config.toml
num_key_value_heads = 2
schedule = "wsd"
train_tokens = 252700000
Each number is 200 + 20 x the weight over the matrix's rms, rounded and kept within 0 to 999. Layers, rows and columns count from 0.

# layer 3 attention key, 192x192, rms 0.0736, rows 138-191, columns 0-47
184,173,202,198,216,201,231,179,234,193,247,209,210,217,158,224,186,181,194,188,187,205,193,164,233,211,206,188,211,165,220,217,198,221,210,205,224,186,196,168,209,227,222,212,223,227,189,228
240,200,219,148,187,195,148,203,191,232,182,213,196,221,206,194,197,225,186,184,189,170,233,228,214,207,169,182,203,193,233,191,154,216,233,231,197,183,218,214,178,236,200,196,187,191,200,207
222,212,194,193,221,193,202,173,200,203,196,159,198,224,180,170,220,212,183,203,205,194,188,190,198,213,210,189,177,200,196,193,189,188,206,199,189,212,213,208,179,177,209,204,196,182,247,170
183,215,182,207,200,204,229,217,194,231,176,187,235,194,228,185,156,169,210,204,222,195,191,210,232,185,188,208,178,219,209,195,216,199,186,208,196,222,203,205,188,200,234,196,221,174,213,185
212,211,196,226,185,230,213,172,154,206,173,167,225,210,218,179,227,183,192,218,218,180,164,151,175,187,169,195,177,236,185,192,213,202,180,203,194,249,212,224,215,215,208,199,194,203,229,200
248,194,173,228,200,215,181,191,208,215,163,207,186,193,240,211,209,192,191,192,229,213,231,219,210,204,171,204,177,232,188,198,210,204,211,208,199,224,183,195,176,159,192,199,203,209,202,193
215,213,180,194,226,230,209,191,197,226,213,212,197,171,228,184,220,180,208,188,218,171,202,206,176,213,197,190,201,204,172,236,235,193,199,170,189,180,171,217,203,205,163,180,198,195,151,212
137,213,225,201,213,172,213,188,221,184,220,202,204,192,218,181,206,207,195,211,193,201,182,214,223,186,223,228,214,207,199,189,217,214,192,201,190,176,190,153,212,196,213,213,225,208,254,192
208,202,183,234,211,176,227,187,193,220,223,210,229,216,203,188,183,215,210,211,198,157,199,204,218,182,209,201,212,169,180,206,223,203,186,200,208,192,228,219,201,220,207,192,203,168,179,210
165,184,217,196,175,228,217,183,209,189,198,242,214,153,217,191,206,183,191,194,208,187,188,173,193,174,195,248,200,258,220,174,187,198,196,187,174,149,205,203,237,256,201,183,215,217,206,228
255,194,199,235,196,220,184,158,160,248,168,191,202,222,203,225,231,220,218,219,216,197,220,221,217,190,179,192,206,211,209,195,204,201,215,202,183,252,211,189,184,178,199,191,174,187,243,209
236,228,214,197,193,204,171,201,193,219,214,176,214,143,160,188,186,189,250,206,190,220,181,218,144,203,217,179,196,194,205,206,215,176,224,210,191,208,161,220,199,176,184,179,187,192,131,217
208,169,196,207,197,220,239,191,219,188,188,202,202,154,187,202,218,178,185,195,211,217,193,192,181,165,192,221,182,219,190,165,233,200,212,195,224,211,219,180,228,212,218,220,238,214,208,185
204,167,201,192,199,201,183,175,217,200,191,190,183,195,226,199,228,195,216,197,190,205,213,192,193,210,207,215,192,187,203,201,168,208,217,203,211,253,183,215,173,170,196,185,218,207,198,190
165,148,196,197,218,197,236,182,206,172,194,232,171,170,191,197,220,196,184,180,197,202,217,167,212,199,196,218,228,196,199,224,184,171,220,206,206,169,195,218,199,228,197,205,238,218,206,215
187,158,194,245,204,200,205,181,215,163,236,214,205,195,210,202,251,203,179,201,177,205,196,191,232,244,204,224,198,244,192,194,192,192,225,219,187,182,198,173,199,214,178,212,204,206,204,165
184,195,209,214,190,214,198,211,195,199,211,208,171,200,171,228,201,219,214,188,172,207,230,216,222,226,203,228,220,186,200,235,196,210,202,210,222,167,207,181,200,229,192,212,217,214,194,210
211,189,189,187,201,185,200,215,212,216,204,208,184,205,224,209,227,187,192,205,214,206,200,165,202,210,196,203,186,205,182,225,207,232,192,204,199,187,199,212,208,188,199,173,171,180,200,224
163,163,198,181,188,165,216,227,229,216,201,223,186,156,165,177,160,178,206,200,196,218,226,218,200,159,207,241,228,217,233,192,196,215,186,184,195,167,206,208,188,181,154,221,203,209,183,201
201,189,223,215,198,230,194,158,210,227,196,206,172,178,215,239,180,213,227,196,222,195,195,192,185,203,196,235,152,210,206,177,213,176,165,180,190,210,188,173,212,219,196,183,169,198,191,203
240,191,166,207,236,210,201,185,209,210,205,195,211,234,187,217,218,206,170,183,207,207,211,184,228,210,204,172,161,201,222,207,194,236,222,218,213,189,197,200,195,154,216,204,211,210,226,209
180,209,179,208,207,187,237,193,203,220,219,204,230,227,175,197,186,201,221,170,197,160,235,173,222,210,234,177,197,211,191,218,183,201,196,175,205,233,191,199,239,212,197,185,209,218,213,208
154,215,224,190,214,182,196,183,205,194,215,186,194,196,164,183,195,189,176,205,190,193,190,199,211,197,235,225,197,206,191,216,184,175,185,184,210,201,150,204,198,204,213,208,244,205,222,176
250,201,208,222,213,226,207,193,201,233,192,177,205,215,172,204,211,224,207,246,221,163,197,171,207,210,203,217,170,226,171,185,227,178,189,187,163,188,218,150,210,224,201,179,173,198,228,183
242,178,162,227,193,171,210,212,201,159,190,220,204,183,204,190,181,222,236,194,185,194,244,214,183,252,194,189,203,184,192,179,263,197,184,152,213,198,201,220,178,187,173,225,211,193,159,193
199,202,206,187,200,227,192,209,185,233,207,197,205,214,171,150,202,170,219,183,188,197,212,198,197,218,217,192,188,202,151,217,170,207,188,185,220,199,178,202,215,170,209,203,190,173,206,219
161,215,194,188,168,172,167,237,206,200,204,209,180,176,221,222,189,190,177,202,189,207,194,205,192,204,207,185,213,217,196,229,168,181,199,194,207,174,193,191,214,159,196,216,203,206,214,202
217,161,161,216,179,168,193,194,215,198,193,190,173,211,213,225,226,202,209,175,209,196,224,201,198,174,189,183,216,185,187,200,179,199,219,213,200,212,220,194,189,169,182,205,211,211,213,199
187,210,188,192,205,208,228,206,212,207,186,222,203,181,168,193,194,206,196,188,177,195,215,199,204,222,210,238,200,193,195,190,226,177,183,179,199,184,198,195,221,207,192,210,213,204,172,205
220,201,162,198,239,188,235,183,222,203,217,191,162,231,229,212,179,215,194,229,186,198,219,183,212,219,186,203,221,189,160,169,164,198,211,200,211,161,227,174,190,190,172,207,191,210,217,198
200,188,165,243,201,184,217,217,219,214,194,209,204,209,205,214,202,194,197,191,196,194,202,195,207,212,199,194,228,212,174,205,183,194,205,217,190,165,195,218,197,207,177,209,233,184,196,189
193,220,199,176,184,228,206,206,150,208,167,199,219,202,218,198,223,189,204,206,194,184,198,172,197,211,181,186,209,230,228,218,173,227,216,193,197,222,199,216,193,213,215,188,231,187,235,222
192,205,187,233,207,211,236,208,223,205,201,215,212,194,198,218,189,216,214,201,181,204,191,186,192,209,220,237,206,170,189,196,179,181,192,163,218,186,180,193,208,218,205,230,187,179,214,192
213,206,208,167,196,214,189,211,197,219,199,208,207,178,182,210,174,202,237,235,186,216,189,180,201,219,195,195,220,211,232,190,165,173,210,195,179,176,198,182,194,220,215,173,182,189,191,198
187,187,181,186,238,219,212,201,174,180,186,172,205,198,207,192,217,174,175,186,212,179,180,171,173,200,194,214,204,210,178,211,214,163,227,200,163,233,199,191,191,171,171,174,215,233,184,162
229,215,181,210,187,177,187,156,226,200,220,171,185,223,192,189,208,209,186,194,206,200,193,211,177,202,205,179,208,178,219,189,208,208,201,194,205,212,179,197,206,163,205,214,173,167,197,193
184,163,194,200,226,189,201,180,197,173,206,183,194,208,184,178,176,192,205,185,191,236,226,176,207,207,186,175,194,223,200,204,187,204,203,181,239,213,192,188,205,171,200,209,226,222,219,205
216,180,183,197,153,180,207,202,198,220,197,196,221,158,218,207,189,184,220,240,203,189,179,205,172,152,174,202,213,182,188,181,195,190,210,211,222,214,225,239,199,236,197,182,182,189,207,208
196,226,196,186,207,197,205,180,214,205,209,161,188,207,209,184,205,196,219,214,171,196,181,218,155,203,220,234,214,187,168,205,197,154,171,200,173,184,206,209,206,218,202,190,205,159,182,160
233,167,190,203,161,187,203,229,197,188,213,250,221,190,193,177,201,184,212,227,186,175,247,191,202,185,183,237,203,214,195,182,230,185,202,206,202,197,207,204,205,238,224,217,200,214,177,212
196,218,205,172,187,192,182,215,205,181,180,218,175,168,194,223,205,206,211,170,181,196,180,228,165,217,232,213,204,177,216,228,184,178,215,209,205,148,176,213,182,184,199,189,198,165,170,208
184,192,217,137,170,206,155,211,163,166,193,174,190,173,203,208,197,203,210,215,198,206,198,195,189,196,158,179,198,215,219,211,168,214,225,230,221,208,217,198,195,194,180,209,199,211,232,205
235,186,197,200,201,222,201,188,188,232,190,181,209,250,206,212,198,164,223,233,198,189,208,207,205,200,184,219,193,205,170,194,212,186,172,200,174,174,191,158,161,181,204,153,168,183,214,215
182,211,247,219,203,182,222,168,213,175,209,200,217,218,230,166,223,203,215,204,212,172,167,172,197,231,198,218,203,186,167,206,212,185,168,176,201,199,213,202,190,211,212,176,192,194,206,204
171,212,216,197,183,201,225,199,163,193,186,203,199,178,199,151,210,191,192,184,184,202,202,197,189,209,221,201,198,219,214,205,188,214,214,200,234,225,185,208,197,192,199,220,210,193,237,200
242,213,181,191,203,203,169,228,186,196,204,219,208,210,175,213,195,210,237,182,221,220,233,219,201,201,183,167,199,203,214,209,193,214,219,186,208,172,207,212,194,182,194,196,164,171,157,242
225,206,182,200,230,234,221,214,191,216,191,178,215,214,202,200,198,187,187,209,169,213,195,207,201,203,186,185,160,189,216,197,184,214,224,240,183,232,184,204,224,205,181,216,204,188,190,208
173,183,193,208,220,238,228,222,196,186,220,234,200,212,219,187,200,180,197,185,203,215,168,204,206,220,212,192,221,176,201,232,220,240,204,181,185,168,193,187,192,174,194,195,212,215,196,241
189,183,168,205,194,205,229,203,208,197,196,190,183,200,169,226,194,176,202,181,181,238,221,216,188,180,207,219,224,193,196,210,161,192,212,195,208,195,186,179,215,178,177,203,186,214,194,202
248,238,182,172,205,217,210,194,185,219,202,196,196,188,164,206,176,204,170,206,187,207,188,213,190,197,182,183,158,172,209,204,239,219,216,248,209,230,223,232,231,205,192,199,182,182,181,204
205,222,196,177,224,209,213,152,207,177,215,175,191,210,216,187,205,185,197,176,191,213,182,193,186,213,199,186,213,199,178,214,205,187,162,191,168,183,200,226,222,209,178,178,233,194,192,219
196,198,217,232,162,185,197,215,198,182,212,213,205,199,213,206,160,229,223,194,221,192,203,209,216,207,193,199,160,206,205,201,216,217,180,216,248,189,199,201,230,214,221,195,212,177,175,198
185,197,220,226,198,182,189,170,198,215,205,207,222,193,256,181,216,203,191,190,205,188,195,188,227,184,202,206,173,237,190,218,142,197,235,199,194,242,190,207,198,192,182,208,225,226,241,208
226,218,203,178,186,223,168,188,185,249,204,164,212,178,231,186,198,196,240,256,198,177,162,186,192,168,180,196,181,212,225,189,219,261,177,205,198,209,219,200,223,203,208,167,163,160,203,211